{"head_dim": 64, "init_std_up": 0.0547, "lr_mult_o": 0.857, "lr_head": 0.00603, "decay_fraction": 1.0, "batch_tokens": 32768, "train_tokens": 144500000}
Each number is 128 + 32 x the weight over its row's rms, rounded and kept within 0 to 255. Layers, rows and columns count from 0. Numbers have three digits each. The size before them is the row's rms in percent of the matrix's.

# layer 3 MLP down, 128x448, rms 0.124, rows 94-127, columns 224-447
103:083109111160135122107123149126096099097063161134107100135075158126126141154162174225066047063092139117093152136074060147152172082161100183131129169127157143173134151131145120142128139143103164166116150129137127098118072052152119122164127148060149122167155172104136194134130111116137120097111104174098067089140107151133120081108162110147112130142151147160175165189186176185106115100136143122120132183124115158104085130169125083067142217114137119125076079155112157132113109219146148145171074112100117097163127109137134086115126089121152115126153103075171069155182150136069122160086077101188083151164215115135118091112157125094189137145115179099193176126117101131092154142123
103:070068104124097205187083160156107096143157124157120152125099126107154150096083137152106108103067124114119159073087167166137049177133130106117109147156168132105077126113096116180108082118140128166142125127126046118159084153141117145158112127133137112110111107135118108119073105160110124134162045064115109115091161102094173060109134098119072153186051099091094167150157088106137068147201094158143099075139086179176117043182168151144147092110163075093091097152142150089102079102108161082099141110161125149118155144140115134142135185143138139124126113109186104154141165124134124081159100138098122130123198134145104158116093154119124111104099141163170186138109071148144176158194
096:105113137110152171098160158035083171146090123163147060142181101075103143077111129174120108143136146115136199096145139145158130128106157132117120201158105134132139164102154185070062138124184133110163174177119144068162148125087118121173119086086105172179158108114165071116110183105149179105157117143121208076092094097186137148174103130107127114160126132124096114159162156148174140119153149121154144118161093158156180141183110078139099102181149127153108124050133043139155097139162111139149035176148063158175119135153078137106142153159167095157144126103135158149116122149125092106152118151166106120156101165111113134110183140097155108124112116151077163132161121131157089140110
096:105116173133071079102133124124102092082131117092117083178110140130163120122203198130125059089103104130113092093161112140120170157168077080171121115147114108142168181130129145148132117113134123134140108113085057125085122113097072128052088130127087157094146138095139178110150168161134168118086132175151146111130155152146157161129091155049123069088159123140145165167100150084159146118085114138079154151098126183113106105106142190060119122144099183118097137099167142204090111099167087153199128121097157117089204219120115091088153111180085157114106144111094109140074145115172133116117141189124157199132127060137061110117107134149138104142093080125111163060141131154146174087164
095:120153114136166116127107142076200128091083138201156098119160131176109092191090177130096050143144084080123129170098159110117151130131129131094114098150115061122141159126174086199134150102112082136110132120146079142147083118093161121141120117093107131117204147145155098131187137119100145089191140111149044079116149114125070072170114112164174181113163136162167125081193122104124110138089147117119106115124125138160105096130151157130208089173149103104105128113028158141121091137117128115142124156123091109105128087164143158160107124164128138123079179112172098153137168147140172172153122163148193155106081116149103183104116100082109100164098121092087103085106223134156177201185
094:107160136096122131108021159189148094135094120137120123074079170064165152114102106179120130138061128163113059144111140158155148139103121197125127128124088128150133123097105082099212140113128106106137122136129097142158094075088051139089107104143067142147138082139090078125165138153097114115108127067132074121106126144121076131141140178191137143113069121159123170110123128115111131110139082100123116107117166198136132136100093080142147125100109131117135177162157108122106121128134129145138112143096166116155131181135149150156143144108050091199142155182101105159163161181153119176144128151166179189123162119125117132160078158154116142088131123106166156114155164113090116115192
096:134090140129095096136155193094087112102106123084131109140139150202168084183117109103136116121161102149072128091167122164095202170136167117100072085172138135122182092161137145135123167141150130052166181192178144069128162151095073149124135111185130107172151146150192136122149112196148090093100114097074135113129051142095101178096128131134119098168166063110146103127114108073150142100146061058119139116111133140087088093134131150119133086188127127132133115080115158133117132109098112125111131124143170080082151084130103125105118154136108114118187105165103135146128146159067130167146141141105141138139165120169131132102157130142081099147128107125054087115129109123093130163074
101:090105119098129116141152175129118135159119145107100120150069144087122119067146146126099131122082147148161142079157125141103156124169111128125083093154103126168107115122150102103132132163104139156075090097077179082153148186133159132160141129136139120177121165114165099179129063067137155130084123155146127130091127157137181160119099156181169102119110081068169106211117130158096129180134153202112142183126058153131137177194135126138160203157103179113112148106120103144072110150129091086099126117128094142097067078134120116141137120163167160146083119139154108146160113120097163141099166122144157115146136106156156146089149136076161142123153121115137156143151118131096206116125
098:122160121127141102093100119130144097173102101162070118196126142174170110183166098102178118120167118110104117151108136140203139075127071106105098086098148096120121124120150075135120075124171104121113080111166081059116072122115109149139117103120205125145096113142170144164086152092148114150086077141127105138123108166088139150144159155145108143133071104133186148068144151112125096080148189139145105082134099089154146126068146165073175158141113080120120144052175177138137166195080111124085094101142195096125117064104083071147131141150172106119119124139167196115097057111128159130126115103085170151077158112110114153133091132130093109175137161133112085127151095156124118109128
103:128091150110140178103172116084135089148094181124124096146122125064137110116129148158145146135116153072148183182127148078117104127160156135149164128105147186114105142099119091170130096153134163113113125094109140158135151079184069136093083128132163106179128128126120107157119174095198188155173104134148113133146141092129081132170146156131085106169127202167097154085132111120119145126075130122128139209158145090143123101141175131121114109052089171115137144132132162100173043168100172077183134123141122120142110133089131137121139071191180159120101071154158161124162110172137134067109162080156220183148060140110116181089059165117135093107146117146087159143163098161127095107073
102:106112114134122128099139080140165080116134131124138152145157066170080161107092144143114142110135122106140074187152083156137158059087120135145118157177153136139088161181166206150144164089179043121118147118104117112107165178140138055132109172101080175088090087198152134121170117168205183111112127152187123106161101132123158126150056102122145165174136070135135066137115156145118158128173067132170140128113179106126174124086119137129118173146157103134124185146054150149125100129147051126136097116095108108165122187127132119093131174141091115092116131093114100147070134133119102152161082126123112072136174133202156096097145206155123159054092163125047130098104124112134134105099
097:110148109174114141135083094138068162112105085136152155120128092103158149159124165098132141136147210112116151119112111073096183113151127174145162121114145138140092140112127132101178085127175104113146108154074123177115148175132079108101126173177137148125121169141128076195110092147197145083119180145094165138149166082088161095146109150147125173121158144073067110119111156155122169122114090139123087097191123143120184068102161161155141180137092089126119109127119103114150157125176085109132127111082087107077174111122153132049043133099158084122111127181144177117166105130123078132178180103113138163121134089076146093119143144182139170123134107120093107176083091118123101148143
093:143156171085131170138151112093133143114109112180108162125143073125098136056164182075059123126088151146097166179097143123093092112142097147087147154109131230111097121098183148139159141122152143143127141101134088095121122129157205096099170136096098122105078115099106142060119106135108087131143146129179197119136143112095128116130165083099138160160115074181115121103109132134124066152128113199168136129094140142080134170156104095138125138181158164148116150087167083119075187111128102183107117189126127110117144114133164125122078151105090124061120140080118097126139175090118145125079136108145141156155099147099138173234115116124156146172143134072134164083135127104121128159135
104:202148147123120191163120074137163116120144149102107183125158164099116093099091136224162145139078158187157113099132116112115119196079125165097126181102124116164066131108120133094123150119140113170140134137118150062076175116106168079088119098171177091193127167126150159099112083150174115129138177099145091106140077107192108154204129139137127175134092096135107156085081117199126082133142121134151105138152138082118187169115121087145136164185180131134094111156129157157125108165153156146167117144101172170144168126124119125121076122130144083146126118052153115135113079084073091148148156120215113107090127143131105120113122152180115086140127138113117196082150117195116099131155
100:149174128120139125108106129108159147117124108122177158146105111127136131117151081152120102119102163101131089142054123108125084106132108106111145179074131119176115182181178118057153125105116142193100174111114130127141086067126122180091124107152093147108114155126140115188172139153169108170132151070128147172169093072089165108114125190158121128141143124075098127208126131128132124147109133115118058098066149156141112131137154091168121130064188187131124165119109126105090099149134104081144081175117149180082112085104186057139134163124097132075109094180148140119124140164149133114126158173130152149128137141161136123157120083122192131089094093135181151137103100111150157220107
096:100190125134128164136092137106196063064099109128195122061145128156120147134087145087165137135079126127143051158118093178123155115067103121094161098103144166116127148142118123125133126136091072100141065135064136139123093115070100136165100120122102130114098147140112036091162111152138095139149113108139144168131064166141125166152141201128068158147126126125135102087193201101175184102154150163145097082169056085157142154119138118096124160162159164105104156134133100151157134180134091144104095102137177115168161127155082120144142125152137193166100123138120137112125108097173104174125089133150152127062124098145165146154087087081063150157109118081134162096079130138076147129148
103:051114127180139133100139149119116109092134161154138128103129064135102106119180109151146148138148128144111151157096137054133071086108069066101159155118130122150147105154141102117140097097110135233153148168107163114088090221128146165125133107107183143153095078052128109089101066209126161146151132130206168137154141172139173101142179128139148132083131101086098080125073130102112093121141163160117099108095065106070111111141124144146126119113148150159135130135182062131118147214171115146092151102120137101152169072146138078116129127140149104092090106073141105062153216055109106155126118108108147077170151108127179180192115149136139138160116072096146152165134089123148162141130
098:135097091190159154129097143119105113125090113093125140104130139131101136123115107165087175064147075107159076164147154188118124148044165116167045140053114165122102067058109148118168097118145145085104136165115130131110158153141150060133112137157147143141073124119187140103068140091103088119107103114085148082119167089174156140125057103142180112152132132101153133110162106141146115128180142042117143145135155201163145142131114122125126081184086120141090074155084193132176151156082124141174137115167179161150058122146187180118123080166162172117166102110151208164106147102176155103103094135135139063154081150131173071190140105107134123105161163117108123164123133102129153060119
099:110147109178114137106151099101115134151076169042170105149185116103129151126155100129141134131170161183074164154090158121088086144134143123108145188110158088159174145163106096164125122090155090105152089124138133084124179049142134119122120120123118127135130133139116213119140159134110141082077119115108171141139130086110106089132074098176146118144139088128152117066155139160090124125162107129113121190075119199153127129171160152101102120152161159142083120147126125108113101111128092149166109153155158155113157153090154134151119127164145136149097139104077093135104132106113162147126117084121055084095123134113086140144166156115136147027157143090145128092116064147105110181140
103:208105098193114129092090107124068194122124161126129081149129118111107124157136125144169177110080053142107112145204147150136142086101166127094130058172050129155071165159104116066116108137100079138145111088138102147091152158182153135088112134162150121144128095104173127143160127087136150144141097124142126136104132076116128097130132097136153146154097146165077188117135102178116152087149156117138119124120113073131096160095112131142180110129121116165116135183121188071139169170086160100149138142104121126141155132197123113087082123205150133177127147153160163179140090133155087110133119116173165126137101142160071118110103110118158150191127144121179150092167146129130114129143
100:123130171095120127065138089128070103091157116159149143065125136123110103118109115125155139107189121091171103153155076090164150159099149113140141156127104158144157155115127109152145149148178092105088049105148137134190143050077112108153142135116126172178173085176162091152119083113167124059133096069092127137168162156151071131176074102079149136113063095189147124109095097114103114105136125128167124128091156158106115149132079105146132120104131127122120122158166086151128184071122154122109092070118137085109154171167186136222114186184079165117212135116180129116138148113086095147039170100116142147142105118137175145169041085167110156174147125150109134105118164119079137164171
097:108127147163127101156142210144136187146064143084117129194109124157190086176161125178101123154083120112123129171137168139123131140147136166167125159113109169126132109147053102128155114158074149082075130094182155182084134153139093126143173154131100145105168158145137104087088077084107116131092110154099204083082211119097160157134107108148152120109122075102179193097141086136103102108162054166120196135106091163171137130111132144158130120104173140045109121113150176113130077075135097142152134142122104187130131142130128080068083164175125131092128064219162158069101148122088158107130160104070132097094132168117154154112141114082140104156115115088178130159106173045130161148142
104:111171185103116123138110142067153169070195145096121134115118108131151145134109122113107173152104095155128129128104115051186105110144130122137096105116179115170110177143160138115082170087105153121092166067118148110179068111089101120133144106089129153144090148142132141138140162137180168113189194102063066202118087150052093110098126174115135083164116173091131240134167154065112196157165086127140088142082058149105147125126041112120129106114169117145148102165166156137157145102177131113075106081129137135134129142104089069148174100168170111137133095129145090089126100187121092190127105157093125165110146076083114181090111150156148103105115116106096102135103167089160190132143
100:140152136180062117120129216155115137149143129167121090143097081093136084128108149129104145156090140201154146042148102133172115141133154175160141118183148116117127110106090082127120151115111143126160107118105133128136148144139113117169145133134144155109207118124122081103098183076085180120148100105157126087178114101173152154123141163188111077150153126095137129127141099156102210153151045044112155124111089142114179059152121172130168169127127151158145105094099147164118094097139143147132178155093093158171187076164145079135116075120111160169128093142147202178129114171089140149112126114135122144155078171093126080115194096064136124121177179153105131148138141143170070145114
096:182089091138128089097055092171149112086125086125134145153165105119080108112099140081134159129138149141097163092097089151094178098154083113102075132088159131112081155040139123078156116179159092093058096212186079118059094123142132098107156143045125085091135153151171155128150091096098197152171119123132130073164145124174136155118114133127095151138056122161169129083108130100093081133139139068113123159149057116141129116166090068120158085117123140153149158158128155126107105118134087109118194185097083135133166156114140159091156089139171095120171092138145088039092120106136203128102075152092133162131114144103134124118115179131092073126087120149117133120126106120078157163124
107:125122112171068098139109106071091114123072122110142085089135131088117101126111155099144130180124164201189124183098178131094170145098119141124159107065131141178123134075154152114107084157050074136173106152115142099152140204117125126160150157137139097147154111119132130142089101112141148078140168148082104120180070094103148119172156134096153116145172123131142107158083165085123138146066062094097154109087146125093153144147167111140104124135130186151141178135118165189176123131132073122108119103125156140134143126183123077116138111152094135181194154127116137130186131137110137131137148091112113112073107123134152137062066143145103089061156117155077107122139113101091117152116
100:130092141168121102123161035172114135163095136124128132138160118101113089163154173145095152162108160124105106097170124161146106169127164161131180152062164123091149167157133178136149104122140140147085125114077075132147082143134158172110130109150115076134126072171084118145129145101148120147128063124119185086116172210195100118117091085112106086134106147162133138081096114147158122131091202116102138109161129101079159062079140095160174163207155166146110101140081167094063083134108129134130145175146113050141113097130165132174094118121102196110101145153095146153124109139106120178090099053115135158093134144099147148103160098151091149142071103108106131149137125123149090064110
090:115108111138162149094085135126149080133130146133113140137095154130062092196045087128142168086063141162158111119136157128099057108128167115121114154184118136107139126185152174175199131133138098077111157150140115108155120107116092191128105188080177134122151155128214127144106112147166156119169138111144182150147119099125171136101121160139094200107099121135149076115075131095139160143081138119104156117119097198132080131084090173127121077094199183134120105174131145127140148106150091126053185081131154127108096149142124162133108099127151051171109163105155114146105189166122145151068136065142096191108111076129071110078144084112154132142135111127159129118169120190161078082117
102:084164127121148134134109107197130142093096123145091127148187152148126109136142141128099107152134208153102152120141113123152104110165134094121070101114152138149093127145081134100144152119158142161075133175128154076123111097140180166151068089049084087128072082098100085105123111100095119179113086068133160116136101106134108150168102084132110160146142106045142094147118124122145176087156113125169107111160138058120121102147164146140110149103170127073092185082104205069202097093156094142079115057070133182123077109132141105145126181191140131131139136140159127171141132147154164137142100110125107111076111200118115118127107144086112112136156149152168128067162120096071150112204
101:098209143217100142165144082052154128097099136063153103117139142093149161134124092095163050070120154133098093108127158140184175089163091123103097104141117134162160101125173127132128092140188115134132160110089163140137193131142111132114148192089142088109149117150182120125149130149142143134099205115162098147125126137128155121129139156168123109070158146077080160103123166084168116123139108155068123114082108078167118215180145109134111042134134183144125118149138122145129165162115158079127098111172230067096075167106095082148099154199104155177174111123120140139092128123126119119147138119092122141109080117152129168136095121186127153077086108100132127094164109117186162124133
100:093107166155108139117152138121092151137096092147119134107153135097110117127081115152123119138097082097119152155105113172121135160162115133090080160138141112112125114082159138115065061163101148056163126061110172084134125106106129151099162149171134206116111131133080145140139119087134110154095097099067095125062125131197180104127103074088116121106112116121099104088178127203149112096157127090147138141112185121090175044145105124139129109150194143121104136153075140049107138176110116123128112135146189181109128128221186116158098124101204146135106098145102107163177172141175135109120076115117109089166141159145158139127174140142124092110174075129135096154099108150136139144093
098:150135178100096074117111173140115076129095104150137109130141169147189174076128130151145120122138142139111169102141149108109131168085116188124120149144075102131189130149141130086121133126167119098145128128129224202122142150165181161144120110112190175097148140092137147125099113171119127169100179136106146066122122165155149119137077175106150126108112134178084158131123153106153119064098139094095087143177099123010182142140195130118120098084181149175095142125151110169117045117111143140151093124132120110066149100138077189146119150097097172093049112149112115119095117114125089160044169121071131144085136091148152132155118128127104081090099152126075140092119096088149081154176
097:102107195112145126184127174052147136101114155141122104040152098129107111134107115050123165090155078147102109115184124115109117127107130095153100154140166136194106162119069138108154083132176119121165117136110165156132085123140130080117132150099066124104140158138053175074167171113137154151073116102128122134155094087179028175114128169093138118079188137145159149157121169119101170195120157106121117122137126119066113140142181125120109111115102110125127150159143145118158128169089123081155145146148148137118124106149104154183149115114096075112098129119107141120122139123185129155078134043134135122144116147077096168100130172092145112129182120101085118185117138063060129082094
099:199139121163130139110187142116094138088059095061145191112100120133081088161099141156163111141118132131170111112128092218083130173122123106139153074111094145059085155135121153120120125110088135143143142153131113160080076151141136135103172169167147064097104152081104091128078132094127168178147115090151062150146177160190160069155122136156132118075119163199052138135111127136108103147108115097073138199137137174154144132116168186162115183132081120118078130112150156174062123183161135178145155144094120152178105105167132140170097131135037077125131122119073161123143123065089094157160039118131092113163165084103117124106115117081089129123134090104128116152103113085111094115118